Weights of a small GPT-style language model, trained from scratch on English Wikipedia.
Size: 2 heads of 32, MLP 256 tanh GELU.
Each number is 128 + 32 x the weight over its row's rms, rounded and kept within 0 to 255. Layers, rows and columns count from 0. The size above them is the row's rms in percent of the matrix's.

# layer 13 attention value, 64x64, rms 0.146, rows 43-63, columns 0-63
size [ 97  97 119 109  97 122 104  97 113 108  92  89  93  95 117  91  94  92  98  96 112]
[[ 72 129 150 154 179 111 124 148 226 135 151 137 186 107  95 127  97 147  62 168 181 167 128 164 160  92 148  77 118 102 152 117 133 121 129 164 105 114 112 141 134 127 138  55  57 125 126 120  99 175 127 167 155 124 128 166 140 112 140 160 100 142 107 145]
 [119 110 120 117 155 184 146  97  92  72 108 145 176  47 171 146 142 159 201 151  80  99 132 172 121 156 157 182  71 135 117 138 137 121 104 160 163 115 120 153  72 104  84  90 114 123 181 110 155 119 148 146 103  97  95 157 153 121  85 130  93 120 138 144]
 [ 87 158 203 152 141 128 106 158  77 139 169 136 140  82 184 142 166 133 122 168 103 107 101 105  99 122 149  95  76 149 130 119 101 114 121 122 143  93 112 128 181 196  98 136 112 192 125 109 128 172 116  81 115  88 152 199 146 128 153  69 135 159 127  99]
 [ 50  87 120  92 174 120 103 138 109 135 115 142 161 135  80 207  70 167 158 123 110 173 120 120 112 132 139  53 132 110  51 113  53 125 108 135 135 126 126  85  97 115 119 119  96 123 151 132 136  76 132 177 121 110  89 162 131 116  86 114 152 152 125 133]
 [152 106 130 142  42 123  62 192 124 149 119  98 172 135 112 102 164 103  62 124 162 129 102 144 127 161 162 138 140 163 169 105 109 106 158 137 128 104 104 127 115 130 203 121 103  96 171 142 147  47  89 122  98 123 120 113 160  96 146 157 117 132  63 133]
 [184 141 115 157  88  74  93 111 129 193 132 131 110  93 135 144 143 113 130  92   1 136 123 129 118  98 172 183 115 133 117 120 128 123 153 165 123 141 143 112 140 147 134 120 113 152 169 127 102 120 134 154 148 131  97 116 133 184 125 166 162 167  54  69]
 [126 113 162 104  76 114  83 184  76 183 175 146  69 146 160 126 122  74 182 114 133 102 150 151 141  99 152 117 121 124 187 182 116 130 101 123 104 103 127  78 119 134 124  93  43 127  87 107  80 120 143 118 134 147 168  99  83 136 109  83 123 136  96 116]
 [241 113 138  68  82 127 106 117 120 113 143  71  89 137 174 127  82 126 140 122 119 116 126  81 120 148 102 113  91 153 114  77 111 125  83 136 152 150 125  81 137 215  96 126 172 160 110 150 167 139  73 123 103 133 134  83 137 141  95 139 122 142 142 111]
 [143 133  82 143 102 121 169 127 123 200 194 110  96  73 123 165 141 185 156 138  72 162 103 133 134 161 127 116  92 112 132 172  90 142  51 152  81 146 153 108 127 136 171 133  68  78 139 126 139 110 139 112 139 130  53 121 138 142  94 107 164 131 144  90]
 [168 170 145 185 177 121 126 117  92 121 141 144 140 151 134 141  95 126 119 164 106 142 107  81 163 147 171 144 147 102  21 143 192 166 118 119 156 144 126 112  89 133 130 171 127  84 129 165 172 185 150 137 145 103 105  58 127 146 158 169 120 110  84 138]
 [156  85 123 125 143 155 147 167 119 218 151 162 128 155 117 113 147 137 185 198 169 126 108 164  97 117 134 133 126 128 148  74 159 159 125 113 200 154 119 147 114 118 108 136  85 164 108 114 166 117 170 153  90 167 105 109 155 192  58 158 160 130 131 137]
 [106 140 147 108 155 124  86 115 112 141  77 121 144 135 123 146 103 109 108  45 184  58 119 158 106 152  88 121 112 117 161 149 123 146 133  77 148 174 111 184 105 148 163 136 147 120 118 101  32  79 151 105 128  73 146 188 126 123 142 117 127 178 159 119]
 [111 157 142  62 122 102 141 159 136  95 165 134 182 109 107 152 145 139  83 160 147 119 130 148  56 119  71 108 170  94 142 170 148  73 140 131 142  72  90 184 102 181  96 133 104 122 121 164 167 155 143 110 102  56 137 131 172 123 148 117 139 130 167  81]
 [ 97 124  74  99 105 144  65  92 116 147  97 117 149 146 127  79 177  86 122 102 120 112 121 132 121 126 143  65 113 147 138 112 100  99  78 125 157 167 147 152 114 179 169 155 138 100  50 157 103 185 150  79 159 119  94 181 137 137  76 135 101 159 165 165]
 [125 125 120 113 129 138  96 144 109 134 132 148 190 152  50 133 124 159  76 151 141 125 112 148 129  91  83 130 126 131 182 135 138 116 198  81 135 140 163 106 166 152 185 149 168 132 146 113  86 138 159 153 191 111  96  78 123  99 165 126 157 158 128 221]
 [145 135  78 180 103 102  68  97 138  94 171 106 101 119 158 148 100  98 195  78  95 117 116 147 102 127 150 142 137 170 153 152 189 161  91 153 145 191  88 104 133 137 123 151 138 166 128  89 181 113 138  69 113 185 123 103  77 131 136 176 112 143 150 131]
 [145 171 131 212 100  90 151 157 106  77 135 140 103 177  81 105 148  94 111  94  77 101 128  93 125 150 148 132  92 172 161 135 145 163 123 162 143 124 103 134 112 117 146 106  96 103 151 110  96  80 124 123 118 129 155 115 126 171  91 121  49 218 166 112]
 [ 88 119  74 111 146 174 204 123 139 119 129  91 137  82 124 115 139 116 146 100 108 130 152 104 111 141 126 118 104 160 118 142 115 101 167 178 139 112 142 149 113 112  95 175 147 104  99 178  78 127 170 105  81 202 174 164 134  89 150  77 130 121 207  80]
 [158  97 164 153 159 116  95 141 121 134 127  98 130 160 110 169 195 110 117 104 156 189 130 165 132 129 188 158 159 156 195  98  81 169 121 102 181 109 110  86  95 114 133 118  69  99 137 155 117  75 110 176 149 100 128 131 176 155 122  88  91 135 113 183]
 [169 100 153 133 154 122 137  75  96  81  80 128 122 150 144 120 156 111 168 192 160 150 143  76 142 112 142 120 116 152 107  87 106 133 159  78 138 158 148  67 109 152  33 116 114 125 161 143 130 105 160 103 202  87 164  92 162 147 138 150  93 153  95 132]
 [164 142 100 134 111 137  76 118  86  99 130  73 151 122 135 199 129 140 149 152 106 122 152 180  64 101  86 173 112 174 146 140 118  41 100 165 112 146 114 127 131 127 138 122 182 112 103  89  86 167 163 136 154 128 162 114 152 142 135 131  52 105 133 178]]
# layer 13 attention output (transposed), 64x64, rms 0.12, rows 43-63, columns 0-63
size [ 92 100 117 104 104 114 102  99 122 112 105  95  89  97 116  94 101 102 107 105 102]
[[123 120  72 162 109 125 149 121 149  81 110 126 144 101  77 119 170 137 128 110 137 136  66  95  92 177 131  89 142 113  88 199  77 129 141 108 149 179 148 128 112 144  49 170 139 109  95 162 174  76 144 155 104 146  87 123 130 159  86  83 116 150 144  80]
 [133 117 172  89 169  53 102  98 163 149  95 145 155 141 110 137  90 163 111 127 132  81 102  91 159  51 150 108 162  83  88  86 122 127 120 129 144 172 118 157 128 171 116 198 134 127 101 131  39 114  94 114 111 121 152 136 137 118 112 123 180 168 114  99]
 [138 115  96  79 135 122 185  59 134 117 179 137 138 203 129 133 116 147 165 112 211 121 141 129 130 154 157 189 112  93 163 118 139 108 161 105 115 155 165 139 124 130 171 182 120 114 136 116 106 128  88 113 122 185  95  93 119  88 118 112 149 156 137 211]
 [ 88 116 111 116 129 106 133 122 151 113 104 137 157 160 158  88 161 141 185 170 152  81  50 133 119 119 105 112 109 107 195 110 106 118 133  69 160 163  83 165 143 125 163 110 178 110 129 150  87 133 102 112 107 114 172  97  76 203 181 110  99 125  87 108]
 [100 184 152 144  33 122 136  90 129 137 129 161  69 125 132 158  80  97 119 155  82 135 136 127 139  76  76 155 106 124 132 155  65 125 110 110 156 123 171  91  95 146 103 116 178 192  97 112 143 186 178 173 144 132 160 131 114 104 111 104 130 161 139 119]
 [154  98 157  95 108 139 150 135 125 137  70 178 155 154  99 114 128  86 183 148 109 153 164 135 107 138 107  74  90 146 119 126  74  88  73 158  67 107 129 156 104 169 135 170 169  60 111  99 162 149  88 123  77  91 113 110  78 139 109 106 153 145 109 172]
 [180 160  91  93 119 104 137  97 161  92  98 134 122 172  82 142 163 155 114  84  85 136 201 111 132 132 192 112 110 121 149  82 113  57 191 123  99 125 134 153 148 142 115 126 157 173 122 112 115 136 145 107 151  88  63 159 168 108 144 135  58 117 154 136]
 [119 144 126 125 118 144 136 100  78 102 108 111 148 140 141  65 127 109 130 156  74 103 224 116  92 111  89 133 142  76 141 141 126 100 111 139  46 142  70  86 127  64 146 153 108 110 159  69 117 168  81 131  94 107 123  99 175 147 115 166 121 144 104 118]
 [200  74 152  60 168 149 112 154 122 144  96 143  94 154 135 110 138 180 104 101 143 129  78 147 100 160 169 120 129 123 156 145 140 128 127 150 127 171  72 124  66 174 147 171 138  98 106  60 164 175  96 129 134 141 179 124  99 132 172 119  87 109  91 128]
 [162 144 165 133 140 140 189 146 154 211 166 173 115 116 146 122 112  58 173 162  85 100  85  95  51 132 141 141 110 145 152 157 112 140 103 127 119 115  76 137 168  72 113 161  86  99  99 160 138 115  98 150 140 113 149 195 128 103  97 155 113 122 115 121]
 [165  78 153 136 147 133 189 128 104 113 195 130 158 137 132 113 191 177 121 101  64  95 118 173 179 131 156 140  98 156 117 136 164 135 141  95 110 147 170 164 144 167 135 128 169  92  84 127 132 133 113 165 125 133 154 114 196  97 160 151 158 119 198 171]
 [ 63 160  67 135 152 108 135 122 134 137 100 145 122 192 109 143 114 143 162 164 100 148 132 167 168 117 171 117 161 162  73 140 132 143 197 113 161  54 128 172 107 130  88 150  94 129 172 128 117 149 147  77 176 147 172  95 143 140 128  96 125  81  80 146]
 [177 137 109 135 112  87 131  80 131  89 137 154 138 139 100 105 120 145 101 118 182  57 102 114 147 126 137 155 128 157  92 142  80 191 127 168 122 114 115 107 108  85  92 116 142 120 195 139 121 109 137  99 152 239 170 162  73 119 160 146 141 155 157 150]
 [119 101 140 146 141 138 148 154  96  93 114 135 111 162  62 117  85 171 193  64  60 186 159 184 148 110 162 184 153  90 141 134 132 171 122 127 164 139 143  98 119  58 106 163 110 108 129 104 106 121 187 115 114  93 151 133 136  86 121 140 151 116  88 131]
 [ 80 135 186 170  69 176 145 124 155 131 147 161  97 156 100 138 163 131 129 130 158 183 112 117 100 106 171 137  93 168  94 125 119 115 187  81 171 107 136 102 109  97 158  67 138  92 152 116 167 100  79  99 134 141 173 106 126 152  89  87 156  75 132  86]
 [197 123 149 100 179 167 149 162 107 145  82 147  95 148 105  84 122 153  64 141  89 168 183 136 187 140  82 134  94 115 109 119 127 144 136  81 142 140 137 171 180 125 134 124 130 178 158 138 147 133 126 182  89  68 150 122 113  84 145 154 174 128  78 130]
 [117 124 110  97 105 101  90 143  87 145 145 164 171 113 120 124 182  43 124 104 147 141 167 145 173  62 140 138 189 133 137 155 144 134 142 128 130 133 129  88 155 103  67 177 199 166  67 125 171 131  92  95 112 108 103 163 108 109  90 151 136 144  88 137]
 [169 131  91 105 134  59  48 123  91 115 104  83 161 101 133 178 126 175 124 137 169  94 127 176 145 113 122 196 151  81 117  97 121 170  65 110 100 140  79 155 140  86 129  87 139 146 134 105 143  76 152  83 132 147 106 102 135 158 146 121 163 102 102 140]
 [ 71 150 161 110  33 113 133 141 135 119 113 140 106 122 141  85  61 164 128 135 100  81 105 163 175 113 169 111 119 164 139 124 165  92 126 134 111 127 147 182 128 117  70 123 208 182  75  85 130 138 145 132 108 145 109 152 140 149  81 172 110 128 140 105]
 [ 90 220 177 116 145 170 146 193 119 116 138 123 200 157 152 125 121 141 149 131 113  84 154 148 103 138 159 132 137  88 156 160 159 116 142  98 158 124  85 189 187  97 105 174 162 114 114 169 100 102 115 156 149 170  86 122 128 132  87 115 147 154 172 117]
 [133 146 153 120  87  96 146 174 130 119 120 162  70 116 101 107 136 180 113 130 127 168 156 147 184 133 173 127  95 111 105 105 142 145 115 149  93 174  85  86 135 145 160 146  81 182 153 121 152 120  73  49 102  73 145 143 149 127  94  55 178 156 128 111]]
# layer 13 MLP up, 256x64, rms 0.186, rows 0-31, columns 0-63
size [108 107 107  97 105 107  90 107  98 100  92 108  95  89 115 107  93  98 102 109  96  88 115  91 104  93 102 105 100 100  99  93]
[[153 168 142 152 126  93  99 123 106  94 106 167  97 158 144 115 116 147 135 114 138 105 128 142 136  81  75 169 107 100 126  81 148 109 141  93 120 154 101  78 112 107 131 107  68  74  18 118 133 117 104 111 126  88 111  88 135  73  99  90  76  68 100 124]
 [102 172 182 132 111 113 125 179 116 105 152 149  92 125  87  40 143 194 115 126 106 152 121 101 131 174 160 114 171 178 137 106 135  84 103 115 128 131 157 155  96 164 190 125  82 112 136 144 120 136 144 139 173 126 167 130 118 199 112 179 134  81 174 129]
 [ 62 139 136 164 153 128  70  90 120 100 112 127  88  61  81  64 133 109 117 146 122  84 138 129 161  71  71 161 153 134 150  87 110 126 100  94  99 116 123 132  92 105  88  72 158 142 135 135 121 139 115 147 106  70 172 130 129 101  49 108 141 110 102 121]
 [ 92 152 122  95 151  97  84 128 158 126 102 174 106  90 106 126 202 125  86  78 151 137 135 176 133 144  99 124 172 108 136  49 139  71 153 110 181  86 140 117 163 126 172 141 121 131  94 101 117  74 134 112 156 180 116  71 178 144 106  98 135 102  98 123]
 [139 125  83  70 130 146 143  81 111 122  98  97 138 126 121 110 146 134  91  61 103 158 139  76 129 118 116 100 147 124 107  69 123  40 151 136 135 182  96  43 119 130 108 146 163 131 183 150 130 167 116  96 118 151  86 123 139 146 124 142  76 104 114  65]
 [184 141 114 130 135 140  77  75 104 136  90 175 119 129 109  82  69  87 121 150 118  88 114 134  82 106 129 150 175 108 151 122  58 140 168 134 143 133 130 110 145 112 115 190  91 137  89 143 134 163  96 139 134  78 151  75 146 109  79  99 161 132  83  56]
 [ 96 138 108 145 138 157 114 160 112 102  94 141 111 126  93 164  69  80  56 114  99 132 129 108 183 123 105 221 123  94  83  60 150 126 106 155 119 144  97 147 142 130  91 155 100 132 109 169 190 115  72 125 129 153 137 110  71 120  81 135 128 125 116  87]
 [153  64 112 223 134  93 161  90 131 123  94 182 118 108 153  75 108 170 147  65 135 154 104 121 126 128  84 116 175  84  86  89 150 100 132 151 111 143 110 136 159 141 122  86 163 114 147 183 131 134 143 115 150  65 122 146 182 113 154 152 133 117 149  88]
 [ 82  87 167 137 122 103  80  89 128 168 174 120 135  93  98 109 147 176 124 120 173 164  94 196 113 132  66 128 151 159 144  92 147 131 105 164 129  82 129 122 152 137 111 144 130  55 144 149 114 125 164 145 124 161  87  96  82 144 139 139 182  64  67 133]
 [161  92  91 113 129 117 103 119  94 108 127 122 151 135 126 137 104 188  58 106  26 121 155 105 193 131 100 136 130  91 142 113 136  69 159  83 136 103 134  57 109 116 140 128 101 115 124 153 145  93 142  97 120 133  76 130 144 108  52 117 160 133 127  76]
 [122 186 179 131 101 177 126  83 139 137  61 198 177 113 209 152 123 117 155  84 161  80 155 120 103 102 121  94 133 134 124 148 109 136 154 139 132 115 109 104 144 130 105 134 117 159 147 160 144 132  94 146 206 174 164 133 182 145 165 117 110  75 139 119]
 [161 140  99  47 128 125 197 115 124  82  94 130 112 154  98 134  46 120 142 156 103  95  94 142 110 121 120  90 126 120 124  97 100 156 142 178 168 112  93 117 174 104  98 105 120  67 121 107  53  99 145 144 150 134  98 115 160 169  79 149 153 120 174 132]
 [ 59 101 140 114 110 108 162 101 154 185  99 167 157 151 119 107 121 137 152 121 133 101 105 132 159 170 109 102 133 111 141  78  98  79 140 124 175  93  58 138 141 168  97 133 105 138  63 145 126 161 144  78 151  53 172  87  91 116  95 110 132 117  78 163]
 [100 185 189 152  99 139 104 131  79  91 153 162 105 129 118 135 141 130 155 120 159 104 178 138 119  84 119 114  88  68  71 105 118 165 115 113 112  97 102 165 126 124  77 151  90 116 141  79 128  92 150 174 153 155 190 170 132 136 104 138 179 207 125 112]
 [146 120  84 137  50 122 155 104  97 111 155  84 169  91 157  84 163 135 114 128 156 148 126 136 158 124  75  89 131 133 150 122 106  99 193 108  98 127  85 128  70  91 146 144 158 159 156 161 103 124  89 122 193 164 132 186 138 118 113  74 160 192 128 128]
 [124 145 116 119 120 108  94 157 213 139 117 162 115 158  78 126 125 136 157 123 107 172  98  60 128  51 149 140 101 174 103  89 108 154 121 137  82 180 130 126  84  58 141 168 115 107 148  76 146  83  88 168 123 117 175 149 140 136 116 113  88 109 105 115]
 [122  98 136  99 116 144 103 112 117  91 117 150  47  81  53 137 120 149 169 156 171  88 125 116 144 138 180 104  95 118 133  96 119 125 154 145 135 143 137  75 138 112 116 174 127 107  78 136 214 112 133 116 171 156  89 154 112  79 109  65  74 103 116 132]
 [152 112 141 162 165 121 162 171 164  91 154  97  88  79 164  69 101 123  62 148  64 164 113 103 126 125 208 188 133 150 116  58 184 161 118 130 147  95 127 142 160 113 132  99 119 134 114 123 169 141 187 131 145 132 135 120 111 161 133 101 150 152  97 111]
 [ 66 117  56 158 151 130 148  99 123 162 117  87  80 169 137 110 119 126 136 164  97 128 124 144 151 106 145  40 115 143 135  59 134 130 125 112 131 117 110 146 211 196 143 111 121 139 133 118 120  68 189 131 118 177 137  76 170 156 123 151 138 135 140 132]
 [106 182 148 149 152 123 179 104 160  89 134  98 145 168 131 108 148 161 120 133  85 165  79 160 115 134  76 111 132 122 144  94  90 143  70  85 146 128 125 121 187 133 110 131 104 167 107 119 159 142 167 155 146 136 141 152 225 135  50  80 149 100 145  92]
 [ 74  73 123 136 103 110 147 134 187 100  42 179 169 143 160 134  91 177 147 154 183 180 139 122  88 136 146 155 129 151 118 161 156 134 127 109 140 148  97  82  79 135 173 139 133 118 108 106 171 130 156 176 124  98 123 140 116 158 114 146 122  88 204 107]
 [113 139 124 144 154 149 166  34 116  74 181 134 136 156  92 149 105 102 137 174  91 103 159 129 148 116 163  98 102 150 163 149 110 159  84 113 133 137 102 146 140  43 107  86 173 146 109 126 158 166  77 157 182 166  93 153 169 118 121 128 126 141 170 106]
 [167 207 124 153 181 113  84 117 136 131 128 152 162 147 182 118 129 143 149 146 126  66 127 149 115  89 151 167 146 126 154 142 144 145 134 118 147 132 115 156 156  75 102 172 146 140  83 201 172  86 147  81 172 201 173 119 132  93 146 146 180 134 120 121]
 [107 124 147 129  62 109 127  95 157 128 124 120 122  80 119 136 125 115 114 123 152 150 129  76  93  51 133  89 152 196 138 137 119 113 137 186 174 140 122  84 115 217 105  88 132 126 103 131 184 116 122  80 162  99 173 121 130 134  59 166 120 116 169 107]
 [162 114 104 133 142  93 189 174 107 121  82 118  81 194 102 127 170 160 100 132 134 160 124 138 131 126 122 122 152 124 114  73 110  95 208 141 100 143  97 193  93 130 111 118 100 155  87 141 143 103 136 186 169 137 174 103 147  75  94 114 147 128 197 128]
 [118 161  58  99  79 143 135  68 163 165 116 134 159 154 114  99 142  88 112 191  93  83  69 147  92 116 105 156  88 176  89 123 174 152 101 112 108 155 110 111 131 178 145 138 125 121  79  93 112 132 113 131 112 110 105  88 118 136  45  90 111 100 107 104]
 [191 166 112 149 135 134 163 144  82 129 125 167 138 115 119 117 149 158 107  95  80  97 103 144 141 144  76 109 129 161 168  96 146 110 161 138 180 130 104 219  97 175 132  84 118 128 134 132 105 156 196  91 141 132 117 185 161 198 137 134 160 150 174 145]
 [114 116 130 153 122 154  66 177 146  90 111 127 164 184 120  99 125 111 100  95 108 133 113 102 140 148  44 120  91 124  93  96 160 165  69 195 115 124 118 109  42  84 128 138 126 112  68  72 127  78 150 107 140 166 107 117 129 137 132 130 133 140  80 126]
 [ 62 150 157  76  78 128  83 162 170 146  94 137 160 174 158 134 134 150  93 130 158 147 139 145 157  62  91 116 174  90 169  96 129 144 110 173 134 170  91 110 181  91 121  95 122 130 137 117 108 166 139 109 134  66 158  72 115 171 140 109 102 128 125  75]
 [121 146 167 138 130 135 131 106 123  93 157 193 186 120 112 131 160 152 123 176 124  60 166 115 120  92 115  32 186 172 161 150 126 128 123 135  90 120 119 127 154 113  78  89 128 111 118 152 130 104 136 101 156 119 110 153 103 118  96 139 190  42 116 163]
 [ 93 165 120 137 129 162 143 141  92 131 144 142 166 140  69 143 110 126 176 140 119 144 189 101  70 120 116  96 146  91 149 119 191 124 146  99  80 164 116 122  52 141 123 131 141  99 189 104  78 168 151  86 171 112 194 162 129 120 117 141 177 104 174 132]
 [164 150 126 117  93  92 113  95 126 124 160 149 131  96 124 122  70 130 134 113 158  91  86 115  67 181 180 131 151 125 124  83 149 105 107 114  87 105 187  98 109  50 113 203 112 158 165 139 169 110 120 134 106  76  98  94 137 133 131 160 167  78 105  91]]
# layer 13 MLP down (transposed), 256x64, rms 0.191, rows 0-30, columns 0-63
size [ 95 113  97 104  91 110  94 117 102  93 107 105 105  88 117  97 103  97 101 109 108  78 113  95 118  92 111  92 105  90  92]
[[143  72 145 164  76 164 106 159 131 127 116 101 148 158 132 143 179 135 142 129 103 128 176  96 192 181 125 110 106 150 132  85 187 110 204 183 165 124 165 119 116 142 178 110 142 147  83 112  77  70 158 102 113 132 149 142 152 135 103 144 163 140  76 106]
 [136 100 166 100 123  85 110 124  17 127 124 167 140 108 139  91 186 147  93 148 119 137  72  95 190 160 133  99 144 135  97 154  85 141 171 127 108 178 174 120 102  96 151 138  75 129 139 128 118 125  97 144  69 123 123 103 116 121 118 178 163 105 118 179]
 [147 116 115 119 120 120 159  90 121 111 124 171  85 165 157 118 122  97 142  85 130 174   3 109 102 147 140 132 116 132  99  93  92 103 117 125 145 139 128 150 113 170 131 117 138 101 118 174 172 158  95 101 167 175  75 167 158 184 155 147 103 156 191 126]
 [212 108 178 135 144  98 139 160 153 112  95 121 161 124  95 133 148 121 104  95  75 179  62  82 171 143 164 132 102 104 154 110 180 105 133 149 125 135 133  87 157  85 127 172 136 166 124  89  79 139 133 151 145  71  84  97  91 184 152 126 162 107 127 138]
 [ 74  84 148 146 100  94 103 123  94 179 120  77 176  91 181 135 151 129 122 126 104 152 113 153 112 164 105 133 159 167 184 102 119 162  99  76  98  64 162 154 148 108 127 112 104 150 148 149  72  80 161 140 146 103 180 101 188 120 168 164 150 113 104 137]
 [143 129 125 137 114 109  82 138 134  86 141 128 105 159 140  80 136  67 150  94 158 135 120 126 154 138 149 135 134 113 126 167 128  89 120 154 139 198 108 143 106 148  36 174 153 110 161 116 163 194 141 106 169 135  85 126 107 136  91 108 148  61 115  38]
 [157 139  44 150  78 161 166 161 125  78 136  98 149 126 150 104 199 125 137 135 156  85 125 107 101 121 139  96 126 118 103 177 139 152 137 176 183 132 123 110 118 109 153 126 164  33 151  97  70 159 149 103 111 138 156  89 166 155 129 139 139 179 143 127]
 [115 160 125 163 103 204 107 139 116 127 117  87  99 125 163  64 117 158  88 140 100 129 136  96 141 102 115 133 149 136 135 122 155 179 182 166 119 130 136 180 161 134 121 140 171 127 102  93 196 158 130  99 211 115 118 132  79  84 114 121 135  78 139  53]
 [132 142  58 145 150 203 141 124  94  65 133 132 136 111 110 182  90 145 128 183  92  99 130 136 145 128  94 125 127 183 120 141 163 110 143 143 184 121 104 103  48 167 100 134 163 122 141 194 132  58 105 133 117 137 136 117 148 135 132  93  87 126 175 160]
 [118 172  70  95 124 131 119 142 129 159 124  92 144 168 106  93 191 174 105 183 192 111 176 113  97 135 169 140 111 132 139  84 112 125 154 173 132  95 104 189  90 120  86 129 118  99 109 174 138 124  82  48  61 127 137  97 137 131 119 135 111 125 106 161]
 [139  78 130  81 128 227 118 146 155 139 197 171 102 176 118 145  62 133  65 105 116  98 133 128  97 141 144 118 140  93 151 131  57 128 175  89 118 147 140 129 151 139 130 150 149  92 172 122 118 145 112  87 151 118 134 130 110 100 170 113 106  90 192 142]
 [102 161 176 147 116  91 171 150 104  89 130 143  90 190 184  95 102 135 133  77 129 157 135 197 144  85 137 143 134 109  86  91 115  79  69 186 100 174 122 120 163 111 113 135 102  76 143 121  76 102 133  93 111 108  90  79 103 129 161 157 144 128 117 149]
 [121 120 193  83  94 137 120 145 100 101 199 103 129  80 138 117 128  87 110 144 164 180 140 162  90 123  64 130 108 193 157 125 100 108 154 121  87 126 172 127  91 110 181 133 125 147  69 116 117 128 175 108 100 150 142 139 108 137 162 173 146  58  96  99]
 [129  64 144 160 128 115 109 151 120 150 144 121 101 141 132  70 153 187 161  96 100 137 183 108  94 188 102 150 133 151 130 115 128  54 135 107 131 156  69 163  88 108 143  86 169 131 122 151 184 160 101  81  87 144  79 118 129 131  89 139  68 139  86 151]
 [113 114  98  71 100  61  84 183 132 117 137 110 128 110 124 126 104 100 109 154 135 106 197  71 147 130 106 139  95  97  68 128 113 132 158 103  95 166 125 114  99 116 122 168 148 149 121 126 142  71  87 125  93 207 142 141 101 120 151  53 154 179 103 149]
 [107  86 117 133 152  86  97  99 198  79 119 138 153 137  86 123 122 130  98 103 143 186 130 156 175 152 139 115 110 152 174  59 199 138 114 157 131 144 123 101  87  90 188 134 112 110 145 161 104  97 181 158  87 130 132 115  82 108  62 119 129  87 131 102]
 [ 95  95 126  91 108 209 108 130  96 122 132  85 134 124 117 151 172 133 151 111  53  90 149 114 132 151 136 179 103  87 159 113 184  81 122 138 152 101  89 216 164 127 140 132 111 118 145 126  71 152  92 133 158 151 153 148 106  69 164 137 123 124 103 173]
 [ 75 120 145 189 136 142 169 153 163 139  97 103 152 177 156 117  92 112 128  92 100  89 154  56  80 124 112 140 182 152 125  22 105  53 118 137 128  93 115  91 114 110 129 103 134 144 134 171 127 114  99  85 138 140  94 133 102 117 105  97 162 129 130 106]
 [146  72 117 111 107 150 113 126 156 148 152 147 168 103 105 113 131  75 188  98 109 117 166  98 150  87 122  94 110 181 180 145  47 144 154 116 108 133 179 163 130 158 121 174 130  87  78 107  68 169 151 106 113 150 149 173 114 185 158  94 131 158 116 144]
 [155 126 128  82  87 130 172 111  99 113 128 128 137 127 109 137 131  83 134  85  85  59 147 142  86  85 111  96 170 172 147 127 129 224 151 101 116  96 111  99  92 114 111 132  74 145 157  97 164  90 105  82 126 147 172  94 160  91 155 133 136  71 159 162]
 [154  99 158 105 132 127 153  88  89 101 148 141 136 150 108 164 109 189 127 205 113  80 116 178 146 160 180  83 115  92 105  50  91  81 106 102 169 116 117 184 114 119 110 143 143  88  95 133 145 145 103  80 148 120 141 127 151 158 153 160  98 120  77 167]
 [157 164 121 118  98 113 131 168 112 169  97 124 100 148 101 135 152 144 158  86 124  90 187 175 185  83 152 108 160 120 106 131 170 150 134 179 160 150 100 159 153 148  91 181  85 215 133  99  74 116 154 116 122 112 141  70 110 127 148 162 151 184 123 119]
 [129 106  80 151 111 197 123 134 136 182  85 167 113 135 121  95  90 101 117 125 101 159 127 135 139  96 167 123 183 157 127 174 138 169 213 103 142 132 151 144 164  69 145 139 163 120  91 124 135 100 121 107 120 113 148  83  61 142  80 170 146 104 101  70]
 [129 156 128 166 196 162 150 123 163 145  88 116 125 120 112  78 181 140 109 147  57 132 110 149 111 200 160 140 127  94 136  84 110 152 122  72 142  97 205 150 192 127 126 101 138  84 128  77  87 115 168 116 140 127  99 160 145  87 137 145  88 121 112 101]
 [147  81  90  86 202 124 126 114 111 129  63  67 187 148 145 161 131 100 103 126 191 160  81 164  82 173 200 192 139 116 133 142 153 126 115 135 121 115 165  98 119 121 102 123 157 113 102  83 126 132 131  58 104 123 155  92 118 137 134 120 127 142 129 156]
 [136 157 116 126 173 179 137 104 116  28 108  89 145 119 115 129  97 154 115  98 123 124 163 167 177  67  83 103 165 157 138 135 146 145 102 152 139 163 161 142 164 115  93  59  52 115 131 132 104 163 128 198 143 138 115 104 122  85  94 140 112 120 152 142]
 [150 154  96  65 182  97  97 146 173 179  97 167 129 147 110 109 101 116 179 104  78 137 136  91 124 116 128 101  97 142  65  77  99 126 103  69 201 137 129 127 165 166 123 129 156 120 110 144 134 165 159 145  97  89 139  88 177 167 110 156 177 120 116 113]
 [ 86 134 213 113 135 173 169 130 105 143 140 153 145 104 121  87  90 114 145  93 148 143  81 170 125 145  77 115 110 128 140 111 118 101 182 109 173  89  73 132 166 150 125 129 125  86  99 222  44 123 108 150  99  93 117 143 114 135 114  86 141 135 122 134]
 [168 109 141 127 132 132  83  93 139 166 172 104  94 203  88 121 102 191 135 112 127 140 143 147 140 149 109 142 122  84 136  51 143 139 117 104 123  78 135 136 166 185 140 123 142 113 158 151  78 213 117 142  64 105 120 119  96 194 114 158 133 161 126 128]
 [ 79 129 151 165 109 126 119 167 116  96 141  43 157 148 181 132  79 107 148 112 159 135 139 112 152  99 154 146 180 104 129  81 131 163 131 151 169 107 123 128  92 109 161 170  92 150 146 134 143 146 110  71 121 110 132 173 195 155  41 159 140  90 107  98]
 [160  75 136 144 140 110 135 145 106 109 125  91  71 118 146  77 144  93  86 138  86 106  97 103 165 116 158 159 115 152 115 190 123 192 115 111 167 122 129  85 123 152 107 128 102 201  82 201 184 111 133 164 147 169  86 126  86 161 119 140 134 118 173 153]]